Weights of a small transformer language model.
Architecture: LayerNorm before each block, learned positions, no biases in attention or MLP, tied embeddings, normalized queries and keys.
Each number is 128 + 32 x the weight over its row's rms, rounded and kept within 0 to 255. Layers, rows and columns count from 0. The size above them is the row's rms in percent of the matrix's.

# layer 9 MLP up, 384x96, rms 0.0744, rows 0-71, columns 0-95
size [ 86  97  99 101 102  95  90 106 100  98 104 100  92 110  94  92  94  99 100  96  91 113  96 101  97  99 101  99 115 113  97  98 106  99 108  92 105 113  94  97 110 101  99  89  92  99  87  96 117  97 102 109 105 112 107  99 111 101  91  94  98 106  99  93  93  97  97 109  96  90  96 109]
[[174 142 160 106 158  95 127 150  98  98 180 171 132 157 110 102 137 100 179 126 114  89 122 116 121 109 137  73 141 125 126 162 166  86 161 126 157 183  68 143 148 137 133 197  86 100 140 127 192 120 171  95 117  85 182 130 166  89 142 137 100 152 200 153 184 122 138  70 119 101  83 133 104  92  68 135  98 134 140 100 159 182 128 147 115 133 154 105  68 172 115 141 102  95 145 106]
 [101 111 144 225 117  58 111 151 121  90 140 132 103 174 152 158  97 125 121 155 128 148 125 166 113  82  70  88  97 104 104 143 199  57 139 120 149 156 150 132 103 183 129 104 166  90  86 101 205 141 116 128 159 128 120 156 150 129 156 134  93 140 118 114 144 164 136 167 114 153 147 134 137 134  50 160 188 115 132 127 151 116  93 105  64 184 121 113 155 120 126 124 161 109 144  83]
 [111 103 126 166 197 112  95 144 142 145 134  80 143 145 165  63 150  48 100 113  73  64 106  71 154 144 126  73 144  85 115 134 154 130 113  85  98 136 128 109 138 120 157 158 147 150 148 140 127 127 147  60 123  92 125 130 104 114 159  85 135 109 114  64 171 171 163  96 129 141 120 121 150  44 129 146 124 174  74 117  83 148 162  87 153 126  69 119 171 116 149 165 120 114 153 116]
 [153 138 141 102 142 155  95 161 127 101  62 108 130  84  38 114  67 146 117 109  97 115 151 130 104 120 104  77 102 138  90  84 119 104 160  79  45 133 141 100 104 150  87 112 170 133 107 124 179 102 137 128 105 192  96 141  95 168 116 152  95 150  70 146 168 139 160 122 113 168 123 106 126  67 122 121 130 173  46 143  76 140 155 134 115 137  90 115 102 126 118 166  82 139 123 100]
 [160 110  75 108 138  50 131 134 134 127 137 139 141 126 145 158  74  83 159 100 180 157 104 149 147 118 127 107  91 141 169 157 118 143 173  93 151 104 166 141 121 165  56 122  82 152 216 112  70 102 132 112 160 148 184 149 174  55  74 168 113 131 150 119 143  92 134 136 102  99  98 132 126  85 114 139 129 154 132  60 134 118  78 124 129 137  75 100 166 127 154 129 132 125  67 135]
 [102 159 217 136 140 125 160 115 136 147 157  81 157 160 125 109  75 141 112 130 141 152  98  75 138 116 128 103 145 127 176  63 100 113  77 134 126 151 121 100 112 107 148 115 155 109 142 121 101 125 166 131 155 162 155  95 150  90 151 157 168 135  96 115 108 143  69 161 114  95  67  99  90  91 110 172 119 121 172  99 175  35 123 120 102  49 102 137 159 168 164 183 121 158 122 160]
 [148 138  92 143 159 165 108 113  74  94 166 134 141 141 161 115  96 140 145 175 182 114 204 108 130 143  81 118  84  95 133 110 125 143 118  95 148 176  68  86 148 147 142 104  94  86 126 106 162 111 109  92 148 182 122 147 109  81 154 138 124  99 111 104 149  71  94 114 125  75 155  98 132 108 147 113 158  81 155 155 159 138  99 201 107 116 166 151  92 154 188 125 166  86 151  45]
 [165 126 179 189 139 130 112  94  76 132  88 128 104 167 105 115 144 129 138 143  87 120 106  90 128 134 104 127 146 147 127 119  82 118 172 125  82 134 116 142 179 178 147 126  81 132 118 106  47 123  98  97 180 191 130 116 121 146  56 152 176 160  96 102 103 111 132 163  99 116  74 110  50 108 139 129 157 131 194 141 134 103 144 108  64 127 134 102 170 109  71  76 161 153 111 151]
 [149 104 155 148 133 114 120  80 110  74 103 102 108 149  66 119 197 147 120 122  93 154 111 105 144 151 120 101  81 147 129 202  70 162 166  67 105 147 160 120 159 132 136  98 191 129 112  61 124 108 160 128 131 126 167 101  83 104 146  69  77 102 181  60 138  72 132 127 125 134 155 103 140 167 100  93 126 131  65  95 121 117 136 126 129 153  87 143 113 176 133 161 171 103 157 150]
 [117 126 103  86 163 177 132 122  82 167 122 111 178 191 161 122 183 100 114 135  86 145 126 108 150 163 104 131  71 154  70 184 169  86 120 124  78  86  95 110 157 158 129 125 114  94 167 133 117 151 155  90 123 170 104 118 135 125 109 106 123 155 131 163 141 115 105 154 152 142 114 129  64 192 146 126 164 187 122  53 117 200  81 106 103 153  96 120 135 110  80 130 114  78  87 154]
 [ 85 152 163 141 181  72 101 118 126 146  95 122 115 133 143 135  53  99 165  61 117 137 110 205 138 106  81 148 123 138 126 173 176 132  76  82 105 148 104 106 172 109 127 169 146 168 112 103 123 116 123 187 146 122 133  72 177  77 115 143 145 136 198 133 140 108 150 122  97  99  90  77  69 113 159 162 113 115 123 121 198 186 162 112 133 152 122 145 122 160 135 122 144 132 172 154]
 [104 180 162 150 168 136 203 110 135 168 112 139 145 155 161 122 154 103  93 133 176  92 104 154 154 153 108 135  77 138 136  94 124 103 113 134  95 132 115  88 137 117 120 129 143 130 141  65  86 109  98 141 126 137 180  96  89 128 127 187  97 157 163 163 142  79 141  74 147 120 104 159  99  85 150  99 125 200  83 130 144 117 132 121  93 179  94 106  97  48 135 220 117 116 163  88]
 [ 82 168  98 116 122 142 114 118 108 113  90 153 149 122 130 129 154 120  82  82 133 118 110 161  80 219 121 160 120  91 126 111  39  96  30 110 103 118 148 127 146 109 113  83 149  72 128 112  83 136 120 126 152 127 112  56 143 128 116 120  97 119 109 105 123 147  93 155  96 122 104  92  79 129  79 133 145  95  96 134  94 157 179 117 171 168  76 189 162 164 122 100 137 170 124 144]
 [ 75  96  89 124 124 151  96  95 128  66 117  76 106 106 113 130 123 161  99 122 173 101  90 163  96  98  91 117 108  72 116 154 143 120 104 142 130 134 146 122 111 115  95 152 122  98  91  98 162  89 175 154 113 173 135  92 158 229 153 137 173 189 130 175 171 114 170 195 137 182  77  76 111 118 160 102 137 132  99 129  87 118 106 135 128  93  77 106 119 147 116  78 145 150 105 155]
 [106 131 120 113 121 106  88  83 143 150 123  98  70 154 137 156 160 147 138  94 185  90  67 139  98 146  77 158 102 131 128 104 148 135  74 102  94 161  96  88  96  48  95 105 150 137  69 150 125 117 152  92 136 125 115 159 136 113 126 127 200 189 126 123 123 147 125 118 164 164 146  81 108 126 111 123 132 130  99 144  43 154  82 123 164 172  65 144 150 169 114 155  65 160 116 168]
 [123 194 168  95 140 117  94 177  97 136 150 185  87 186 139 117 121 119  92 117 141  82 165 100 153  70 117 157 112 117 137 115 143 143 165  70 147 133 111 123 153 126 168 130 120 121 130  70 111 140 152 208 180 222 117 121 134 125 114 134 140 111 108 116 138 101  58 150 100 135  90 149 146 101 125 162 146 129 167 113 120 125 159 165 134 162  96 156 146 204 155  55  78 133 134 107]
 [141 164 142 108 119 134 144  59 151  77 123 126  82 176 113 141  73 112 104 121 168  88  81 137 150 127 128 164 107 105 116 126 217 149 132  81 113 154 197 118 104 117  90 136 137 153  77 165  98 167 163  91 140 164 107  49 141 182  99 148 161 111  77 119 119 119  86 133  99 117  96  83 122  83 121 167 142 136 150 137 122 158 102 149 173  73 137 170 133  98 169 128 118  68 117 144]
 [ 65 104 120 130  68  95 137 155 112 110 126 119 107 158 125 119  89 109 101 130 160 183  51 195 129 121  96 151 118  77 146 122 176 156  91 112 136 207 102 119 171 157 158 172 150 131  98 139 150  71 138  95  83 158  87  80  88 143  96 128 135 130 143 105 145 114 120 136 164 156 110 132 162  91 109  94 133  79 117 102 112  67 115 112 174 150 181  79 106 163 175 110  83  97 137 112]
 [ 99  91 137 199 163 132  92 145 143  94 124 160 153 104 121 153 141 145 107  98  81 125 121 120 121 196 108 136  45 118 121  82 121  72 123  93  96 153  69 194  78 172 124 131 150  96 171 143 121 121 130 155 132 125 155 109 119 148 175 158 207 185  77 104 116  95 156 139 115  87 114 126  69  61 139 156 121 104 107 128 117 105 159  74 133 121  70 119 136 132 126 154 159 105 126 101]
 [144 156 139 205  93 159  70 210  57 132 155  97 112 188 116 117 130 109 125 144 132 176 103 164 205 138 142 139 121 122 171  76 114 151 156 154 119 149 102 167 137 139 158 123  74 130 149 131 125  92 136 103 119 133 153 157  96 145 158 114 174 116 210  79  90 146 123 159  99 129 168 167  57 144 156 174 125  79 120 107 112 133 140 153 160 136 132 125  88 147 122 139  79 101 126 131]
 [157 123 113 219 160 125 167  59 179 133  96 137 131 133  88 108 131 106 117 171 128  95  86 149 107 215 106 176 145 119  70 129 123 191 120 186  64 157  82 101 114 108 157 103 122 157 162 107 115 162 139 120 136 133 101  90 195 127 101 131 122 128 154 114 101  69  78 153 132  88 126  89 156 116 162 152 116 135 150 111 151 146 143 181  76  88 152 121 114 153 145 145 144 114 135  93]
 [126  86  80 128 103  98  77 137  79 125 102  95  91 159  83 152  99 152  55 109 120 129 123 161  68 157 115 130 101  98 131 164 120  82 105 111 110 190  97 188 141 125 132 137 122  61 139 161  76 146 113 101 149 148 141 160  67 112 107 125 105 122  59 158 180 110  75 147 131 142  80 178 128 114 121  91 140 200 193 126 139 109  97 109 129 175 101 112 166 140 121 113 120  97 141 131]
 [156 152  94 149 134 181 105 106 166 119 116 109 108 157 165  89 152 156 156 117 165 153  58  77 138 116 124 209  54 137 125 154 140 119 106 105 173 144 150 148 116  62 118 132  92 155 162 192  91 107 101 102 137 133 142 115 122  70 126 123 132 162 157 133 110 162  89  95  94 173  84  97 114 100 122 130 148  86 149  92 106  89 138 180 107 115 111 160 124 177 163 129 111  92 196  68]
 [187 130 189 132 161 140  91 123  57 169 133 115  88  82 108 131  84  65 128 120 116 162 111 186 145  78 130  92  87 123  73 169 105 134 154 141 117 153 109  98 110 159 159 130 111 121 138 136 184 129 102  94 159 143  74 139 175 180  95  80 158 183 113  75 139 131 114 146 134 141  49 137 143 102 172 116 165 146 169 131 132 111 127 150 137 122 114 174 157  97 189 110 102 109 121 161]
 [149  74 143 124 138 133 149 120 100  85  85 103 129 159 132 106 103  71 202 107  82 126  79  78 137 102  96 106 165 132 168 142 116 147  97 135  82  98 128 142 128 144 143 151 179 165 142  61 158 143 177 119 154 191 181  84 141 203 142 108 144 132 182 126 131 116 121 141 106 132 149 107 119  96 100 154  97 113 193 146 111 196  93 103 133 148 119 160 118  97 185 113  76 167  98 112]
 [159  94  93 138 135 102 142 147  82  99 109 134 103 122  51 174 135 184  95 175 116 110  95 108 106 119 145  79 143 127 110 169 190 133 129 109 170 116 144 208 174  73 111 131 171 163 124 106 122 116  95 151 140 145 156  89 128 132 116 146  80 152 135 129 189 146 165 167 163  91  87  92  74 123  86  59 114 150  98 158 141 121 119 164 171 101 156  88 141  82 158 145  92 116  85 140]
 [147 127 117 171  93 133 157 125 151 121 147 125 115 136 170  71 100 100  56 123  93 120 174 137 135 154 136 145 210 124 150  72  96 112 121  64  99 132  50 123 121 150  86 122 129  78 123 125 145 113 122 109 117 131 200  58 156 106 127 114 142 161 162  86 132  86  75 110 143 102 136 174 118 103 154 194  92  85 126 139 132  84 126 156 144  52 102 128 128 156 164  91  99 117 114 159]
 [134 128 114 111  90 199 140 113 139 145  87 159 106 164 102  94 129 129 132 160 157  48 119 133 118 154  80  79  78 180 115 139 113 120 164 134 138 117 135 142  90 174 114 129  95 153 133  89 157  99 163 182 132 182 125 159 153 129 139 108 100  99  70  85 117 155 148  83  73 141 117 159 171 137 113 147 158  87 103 107 207 147 134  95 105  74 135 116  75  92 152 193 102 137 181 103]
 [163 111  85 145  93 126 143  96 149 128 122 104 136 177  92 135 101 163  54 108  97 105 153 106 164 136  75  78 125  91 154 155 145  72  53 122 112 133 153 110 181 142 190 200 132 126 147 153 116 102 119  49 158 124  91 125 139 175 135 149 111  91 116 137 172 172 108 114  93 163 111 151  77 116 142  81 125 140 162 173 122 112 109 113  88 125 117  99  64 127 104 138 163  78 138 172]
 [103  85 112 136 112 123  97 129 183 140 122 129 118 133 114 194 130 125  85 111  73  87 150 136 101 123 149 171 121 142 129 153  78 173 170  66 102 134 113 126 116 191  97 113 152 119 103  94  97  54 151  91 153 107 120 142 146 174  81  69  65 140 144 102 176 150  72 120 121 110  31  85  68 150 130 105 128 125 170 115 119 122 135  84  62 117 116 145 139 161 117 112 117 127 112 146]
 [147 119 152 151 136 126  95 162 157 149 141 134  95  70 118 220  96 138 103 132  58 118 154  83 158 139 150 109 124 157 126 138 179  55 160 169  80 129  88 133  65 108  82 126  99  89 103 111 144 154 162  71 117 120 152 111 148 125  88 119 109 102 149 132 111 137 182 115 150  90  93 181 136  44 103  96 149 160 106 131 149 143 110 107 111  72 125 129 127  62 158  91 106 136 140 100]
 [104 157  70 162 182 206  84 120 142 122  98 159  86 163 161 146 117 120 167 101 167 141  93 175 172 100 128 109 103 136 149 136  96 150  79 156  85 148 114 123 101 217 178 120  85  46 106 101 147 122 179 133 167 146 132 176 168 123 128 143 135  93 164 129  87 172 145 158 171 149 106 130 117 136 108 126 109 112 132 136 194 127 122  92  97 113 115  86 120 128 114 167 149  93  90 156]
 [113 158  91 134 166 141 128  89  76 157 126 129 146 130 104  82  98  36  97 125 116 123 139  97 101  66  96 164  91 141 145 153  77 123 177  76  84 150 139 105 141 134 150  96 107 106 109 100  77  96 155 118 147 169 132 150 119 117  72 160 206 124 116 138 124 158  89 150  93 117 120 109 117  78 110 142 105  98 151  70 178 164 123 135 112 138  75 185 133 183 105 118 131 108 167  67]
 [158  53 158 103 131 111 145 127 132 198 123  89 126 148  98 139  73  80  60 159 130 147 143 113 169 140 108 194 121 114  88 111 131  77 135 142 151  89  92 112 159  90 153 158 195 130 128 135  86 136 106 141 124 141 136 155  92 120 145 138 166 145  83  95 106 145  90 190 117 117 114 115 115  76 155  93 150 165 105 100 106 110 117 145  80  64  90  78  65 148 180 145 133  78 138 139]
 [ 79 172 182 141 101  71 132 123 107  96  79 149  94 177 157 125 107 149 151 114 147  87 143 145 176 119 177  94 108 141 145 123 109 186 140 115 150 111 145 147 143  96  97 180 104  93 110 135 160 142 112 101 156 140 176 111 133  63 148 133 132 151 133 106 102 176 118 180 118 134  79 175 160 132 130 138  97 107 181 100 134 119 103 104 146 153  99  57 149 167 170  99 204 161 115  46]
 [157 151 179  98 127 131  94 159 140 114 127  86 153 174 102  50  79 108 106 136 152 140 149  87 114 128  55 131 170 135 114 143 114 184 138 120 149 123 178 179 157  93 121 145 170 112 104 145 125 111 113 110 153  81  98  85 144  83 115 139 139 102 108 101  86 135  58  54 176 152  73 121  61 109 105 102 159 145 121  99 117 161  98 143 156 101 104 158 124 164 177 132  97  69 133 156]
 [158 147  73 115  59  85 129 112 118 102 150 104 146 143 140 124 100 113 107 127 131  90  95 154 127 141  88 123 139 149  96  83 152 125  90 144 120 150  69 176 161 150 173 213  99 178 123  80 181 100  90 132 144 184 130 139 137 130 195 174 130 162 182 125 124  95 111 134 151 186 117 101  87 159 159 138 120  77 162 132 148  75 120 179 143 123  94 134 106 120  91 145  77 148  67 124]
 [100 158 141 166  91 141 178 135  78 131  80 129 153 168 157 126 115 158 174 110 143 125  95 135 149 112 124 173  86  83 120 132 149  93 137 139  84  45 155 115 107 131 152 126 115 178 179 116 165  73  64 137 135 108  87 126 155 179 150 106 135 116 111 143 184 118 116 164 106  89  97 126 114  62 148 104 116 173 131 121  68  55 188 160 150 116 143  95 135  75 145 125 104 161 168 111]
 [122 161 138 178 105 115 139 160 123  31  99 144 161 127 156  58  80 143 199 133  74  54 180 115 138 129 124  84 120 129 135 113 112 162 151 118 112  94 127  90  56 129 132 152 120 104 128 146 171 108  94 101 150  94 155  65  99 127 137 152 155 185  77 156 153 143 132  93 103 114  65 151 123 125  86 159 135 183  96 118  99 141 132 139 124 118 163 126 167 177 125 140 130 162 142 101]
 [159 160  87 120 116 122 148 119  91  60 112 128  69 118 165  91 119 172 148 152 115 111 131  93  93  83 149 173 101  87 108  60 141 143 126 140 110 126 116 165 147 170 118 149 109  88 125 124 142  68  80  83 100 188 164 145 143 173 155  83 147 113 145 148 108 140 125  53 176 128  92 138 141 113 146 124 113 152 148  76 170 121  73 146 131 107 135 121 142 116 193  83 123 141 180  48]
 [118  73 107  55 127 134 131 141 154 110  87  97 101 150 118 148 117  96 113  44 125 101 141 100 102 130 128 100 129 122 114 121 127 120 124 145  63 108 139 155 143 115  86 126  83  60 136 119 121  69 186 110 126  55 155 183 110 120  74 141  92 178 157  87  91  78  73 121 148 117  84  96 130 145  87 132 177  99 187 144  87 163 140  90 134 113 134 175 120 102 153 171 139 110 156 118]
 [115 133 111 124 118  89  98 153 101 118 119 124 144 164 136 159  96  50 173 179  96 137 100 108 141 130 124 117 138 115 109 176  96 130 198  84  75 202 110 150 183 112 135 134 100 111  46 121  86 128 128  82 174 113 165 115 124 136  86 113 154 141  85 104 115 173  81 140 170 121 156  80 118 159 203 124 161 150 107  77 156  73 151 136 136 140 112 161 156 141 157 173 154 166 136 125]
 [104 104  71 129  99 190 141 116 178 162 153 116 127 126 136 101 123 157  64 116 112 126 128 110 153 118 132  76 105 144 112 124 146 132 125 118  71 120  98 134 116  30 171 122 144 182 138 172 117  66 118 102 132 160  92 132  70 118 171 116 169 128 130  88  91 113 112  49 132 139 169 102 176 135  70 167  83 151 168 145 134 128 172 171 165 109  99 109 138  94 101  89 160  85 142 147]
 [170 115  88 164 106 107 131  93  96 105  92 104 128 210 131 126 119 140  98 146 127 130 123 175 128 149 101  99 159 205 149 126 203 150 156 168  96 135  91 113 148 177 135 162  85 142 134 149 164 141 115 164 158 123 187 198 178 182  90 195 133 175 126 126 105 140  90 132 133 177 137 129 109 153 138 168 182 115  88 137 102 121  85 110 108 133 171  93 115  76 146 117  88 103 143 106]
 [151 126 126 123 117 125 136  95  81 176 136 110  72 194 216 137 139 133 127  93 122 177 134 174 105 128 127 125 145 142 124 122  70 109 121 156  99 144 147 159 141 118 115 106 106 130 153 184 139 133 190  61 150 159 150 148  86 107  22 204 122 103 168 126 113 158 124 131 113 191 129 172 135  73  91 131 123 154 129 153 188 119 120 119 131 120 158 139  80 171 168 125 146 105 134 143]
 [100  67 152 159  70 175  67 142 109 112 151 116 150 132 133 112 171 170 102 151 148 122  89 162 148 135 122  95 116 106 100 123 167  98 154  80 104 107 144  75 149 136 102 163 179 142  63 113  59 111 166  94 120 134 178  78  51 138 105 170 149 106 110 125 125  74 157 100 155  67 127 172 133 108 120 136 102 107 132 152 176 113  87 130  95  99 105 123 146 114 174 159 113 116 110 190]
 [106 124 123 157 142 128 124 125 126 105 167 122 100 142 134 151  81 159 170 184 144 136 103 184 145 111 146 121 115 147 156 155 136  85  81 117 191  39 119 164  99 146 111 163 113  73  85 176 138 109  74 101 140 134 145 166 186 132  69 102 164 167 132 161  92 110 158  95 133 167 127  98 125  87 163 130 183 126  71  54 138  89 106 152  87  85 115  96 112 158 139 155 120 109 138 175]
 [140 182  88 130  85 158 116 126 158 137 144 125 140 140  93  72 172 114 120 167  67  99  76 158  99 172 154 123 121  70 118 131  85 149 148  90  83 136 109 146  78 121 147  84 182  94 102 113 101 158 124 107 137 111 138 102  66 192 125  75 180 124 143 118  71 138  91 148 149 143 114  84 169 117 121 159 152  99 120  76 118 131 147 125 114 165  58 179  93 116 158 154 132 153 193 129]
 [ 82  86  92 105 122 124 116 104 155 117 137 130  96  79 110 114 188 122 111 129 130 115 129 144 147 127 113 171  58 112  74 109  86  80 161 147  87 148 127 145 182 191 163 177 168 181 140 125 109 133 119  78 112 153 135 130 159 191 119 108 184 151 127 130 131 164 154  93  57 157 104 139 117  73 125 166  91 160 108 110 151  81 160 110  99 181 129  64 126 100 163 125 147 102 138  72]
 [117  67 111 109 138 136 110 166 112 189 157 141 155 155  94 129  97 187 142 124 132 141 137 157  98 112  93  87 152 125  91 134 151 150  72 145  93 151 121 191 103 126 106  68 195 141 175 121 116 106 104  98 151 169 106 105 170 126 143 123 102 103  88 112 136 125  53  90 131  68 131 196 157 123  64  67 133  62 158 109 125 167 130 129 127 152 158 134 164 188 140 152 142 101 136 106]
 [ 83 161  81 120 167  83 184 125 133 123  89 125  96  94 142 108 149  93 121 123  96  85  96 150 127 114 122  98 106  81 148  95  79 118 119 168 102 101 108 142  87  88  91 158 189 170 101  97 170 116 143 135 201 167 127 105 173 157 111 174 153 140 106  59 126 133 134 118 131  82 114 105 118 185  81  69 182  72 128 125 159 124 123 157 158 124 164 122  90 101  95  73 127 141 172 116]
 [145 119 117 127 119 111 135 155  94 165  97 116 186 112 174 152 131 102  66  67 110 110 173 140 105 157 133 111  75  93 112  79 144 119 138 166 148 141 121  95 129 172 109 113 110  70 148  93  66  82 111  92 143 137 108 132  81 180  86 145  50 141 103  84 158 141  51 126 161  79  92 151 116 125 150 154 199  81 126  92  90 145 135 151 118 141  93 130 106 146 116 145 116 110 186 103]
 [201 153 140 124 133 168 128 118 149  65  79 125 142 106  78 144  99 152 114 121 135  53 199 164  98 158 109 151  97 141 110 164 128 128 115 156  73 135 159 137 140 108 143 149 114 114 175 126 128 124  85 117  99 120 141 117  84 137 147 131 185 107 103 152 112 119 137 133 104 160 149 210  96 100 100 182  89 100  71 152 167 211 104 182 131 124 113 169 142 103 174 183 121 118 142 156]
 [151  98 115 178 101 131 168 148 146 127 114 165 101 116 140 116 168 148 114 163  95  92  51 126 149 157  99 163  57 173 121 148 163 129 165  94 157 192  91  86 132 147 108  97  74 159 148 112 133 167 144 107 176 157 152  98  44  91 182 133 131 131 143 134 127  71 132 133 101  91  61 103  87 105  96 101  85 154 169 105 146 122 148 140 148 148  87 122 122 103 116  67 133 110  89 143]
 [132 178 133 118 156 137 119 125  87  95 131  98 139 142 147 213  91 175 128 203 117 148 122 129 111 132 160 126 106 123 109 114  88 137 129  94 109  68  96 169 112 118 125  42  64 105  86 128 101 142 177 105 141 174 140 143 115 114 126 169 127 134 130  74 105 128 152 110  58 135 136 117 130 125 120 101  20 152  73  88 121  68  96  74 150 132 113 108 116 134 157 150 105 105 133 115]
 [119  56 107 119  89  75 120 159 108 142 105 129 123 171  76 146 117 118 158 168 101 112  92  87 103 131 121 209 132 145 127  91 129 101 152 163 102  65 159 155 200 131 128 143 139 122 123 131 198 136 129 129 152 150 171 123  76 151  93 157 133 162 143  80 104 124 138 220  99 141 131 105  90 102  87 187 139 143 149 119  80 112 169 104  62  96 111 129  85 121 142 116 167 155 150 117]
 [ 96 109 123  96 173 132 159 167 157  90 107 126 182 108 156 117 162 125 156  91  84  89 148 150 131 105  89 115 109  48 114 111 106 111 121  93 157  76 116 151 106 145 120 139  70 101 131 140 182 103 143 112 162 141 116 118  73 169 196 150  90 130 148  79 141 141 182 134 127  59 122 115 153 145  93 195 135 115 174 133 127 151 169 185 156  73 103 134  98  93 180 103 106  98 168 152]
 [125 107 112  97  90 130 182 100 106 180 146  87 150 135 146 149 107 134  73 142 161 117 149 163 158 197 158 111 156  99 143 136 144 185  88 112 139 127 126 126 139 154  44 161 122 126 192 126 121  86  68  71 124 194 121 134 110 150 148 159 121 138 122 103 127 126 126 100 156 140 141 147 132 156 145 141 111  86 171 109 106 206  99 187 194 192  86  92 117 128 116 101  92 139 123  77]
 [159 111  89 164 134 150 132 151 151 143 164  88 154 179 139 130 121 109 184 147 160 103 177 138 119 131  98 164 131 129 161 105 130 166 182 137 154 173 142 101 152 108  88 132  95 127 119 107 134  98 125 132 142 126 138  85 189 170 174 145 192 185 135 165 170 180 160  74 214 100 104  85 115 120 159 193 146 131 152  62 135 117 101 158 143 152 178 133 103 104 181  81 110 113 138 140]
 [ 84 122  50  88 135 159 113 114 165 119 140 115 145 135 161 148 109 120 137 126  97 156 142 129 143 133  95 142  74 135 111 178 153  92 180 151  78 130 134 113 125 177 119  91  75  79  74  99  85  96  99 178 133 117  90 103 105 138  71 101 142 123 131 166 108 125  68  79 145 100  78 128  95 178 140 173 164 144 185  87 125  82 100 149 129  74 140 155 187 160 105 106 181 127 129 102]
 [141 113 162  97 125 177 197 135 131 150  80 117 103 156 116 124 149 157 153 117  59 108 130 107 122 177  88  97 113 157 155 137 135 123 110 144 123 110 186 155 168 174 114  87 104 111 129 142 191 107 122 111 160 154 144 117 163 147 135 146  91 122 117 130 112  59 124 167 123  61 179 110 131  74 128  78  82 149 104  98 140 141 113 178 151 159 221 125 186 128 181 143 151  68 148 115]
 [123 110 151 213 108 127 178  85 136 149 152 165 160  98 135 153  66 134  95 163 130 168 161 129 158 148  80  97 157 134 132 146 115 127 130 121 106 191 139 141  79 162 116 162  86 111 138 121 131 147 175 151 122 139 133 128 116 130 162 191 132 143 206 118 196 143 151 136 146 147 116 105 131 168  93  88 180 104 123 129 177 135  89 130 123 169 115 178 193 134 131 108  79 159 166  49]
 [152 186 166  93  68 144 146 122  98 114 132  90 120 109 116 119 143 160 117  89  86 104  71 144 150 185 109 136 162 162 172 132 134 142 146 143 110 118  62 124 154  87  86 206  98 123 153 146  82 160 169 139 109 124 107 166 137 157 109 208 138 120 157  82  89 128 139  57 117 108  94 182  73 106  81 101  98 114 148 126  99  91 152 179 101 102 128  94 125 107 130  97  78 141 134 139]
 [161 118 133 111 155 110 111 105 158 106 133 103 102 182 130  76 103 152  94 141 135 194 127 147  75 131  90 115 137 126 141 199 103 134 160  97 142 100 148 134 126  83 180 119  91 195 127 119 123 126 115 111 218 116 184 123 130 117 152 113 174 151 123 116  80 101 192  97 179 123  57 126 120 139 156 109 137 176 118 120 169  94  94 106 131  98 113 114 189 129 154 159  67 129 121 197]
 [109  91 103 173 112 134 136 121 126 125  96 116 116 168 152 122  94 125  76 111 124 127  86 157 107 114  97 134 133 100 204 206 140 102 146 117 111  55 159 144 172 160  94 132 141 110 156  51 113 120  81 113 134 126 111  61 146 129  87  98 131 121 134 142 165 127 188  70  79 123  98 119 135 106 161 165 159 138  96 144 190 166 113 117  71 141 114  72  87  96  92  99 169 177 126 135]
 [108 201  94 125 100 149 173 138 124 146 105 118 112 152 114 133 157 118 105 143 112  97 141 177 105 155 117 159 113 174 181 172 130 128 108 223  80 133 142 176 169 166 134 157 174 105 192 132 156 144 128 112 121 160  85 189 113 122  94 144  95 153 142  89 119 109 134 100  92 165  66 157 103 105 145  69 133  96 154 175 131 141  86 112 107 113 124  85 101  88 133 114 141  53 112 172]
 [158 146 209 145 129 154 126 120 149 149 107 103 152 162  63  98 130 116 229 194 114  94  72 109 143 146 156 139 127 163  84  70 121 114 105 117 114  76 149 172  77 129 104 109 109 153  99  98 130 121 114 207 137 100 197 121 137 137 135 146 126 121 188 129 117 142 123 159 122 147 121 143 151  99 109 133 104 185 114 105 125  76  87 182 173 104 124  82 103 158 107 117  97 109 131 150]
 [122 142 104 147 173 126 155 166 109 125 181  51  75  79 140  95 145  74  67 119 101  80 118 117  95 115 151 199 122 144  88 144 135 100 103  75 105 147 162 163  91 133 109  87  90 125 157  78  97  74 134  72 145 163 126  53  70 107 130 114 184 125 108 101 133 149  92 102 139 167  73  78 119 128 107 156 129  92 135 106 120 138 128 123 119 159  70 121 150 149 124 139 139  93 125 132]
 [200 120 142 126 165  93 127 167  89 142 118 103  81 131 134 158 141 108 161  68 106  97  83  75  93 155  96 132 116 137 106 151 121 153 157 163 112 108 153 129 142 122  81 103 151 171 141 120 151 161 103 112 147 159 110 146 127 115  85 161 134 152 174  54 143 141 134 159 168 117 184 130 105 139  69  99 151 134 144 105 177 196  71 167  91 139 100 189 172 167 137 179  96 115  69 156]
 [127 169 148 109 158 173 196 168 164 154 112  89 136 150 126 138 151 129 105 123 187 120 159 180 135 173 122 155 106  47 173 126  60 153 137  89 128 109 114 131  98 111  52 161 151 107  85 158  79 157 138 101 129 177 148 171 120 157 104 121 119 122 136  97 103 134 120 119 138  99 131 110  39 162 144 104 154  78 143 115 143 107 109  97  59 157 123 110 175 112 162 126  93 161 142  86]
 [127  61 151 131 176 147 129  96  90 121 113 120 219 138 116 148 124 114  94 123 107 156 103 123 150 108 121 153  87 121 112 125 186 132 100 127  93 117 138 154 129 110 107 145 174 113  89  94 111 134 126 127 149 156 123 131 111 127 177 167  95 158 165 148 139 131 145  88  88 101 128 183 129 128 130  58  93  66 114 239 111 132  92 130 131 141 193 110 204 132 176 166 112  63 128 131]
 [144 126 102 142  81 131 100 185  42 175 153 124 102 136 177 129  98 113  68 132 165 142 143 146 136 104  89 104 104  93 140 114 131  57 132  84 112 152 147 144 103 131 127 141 104 100  98  95  89  85 120 131 123 121  76 143 121  77 194  94  72 176 132 121 170 101 146 137 212  96 158 159 124 154 139 172  93 149 149 104  95 171 139 169 123 111  72 118  73 152 146 142 143 113 162 158]]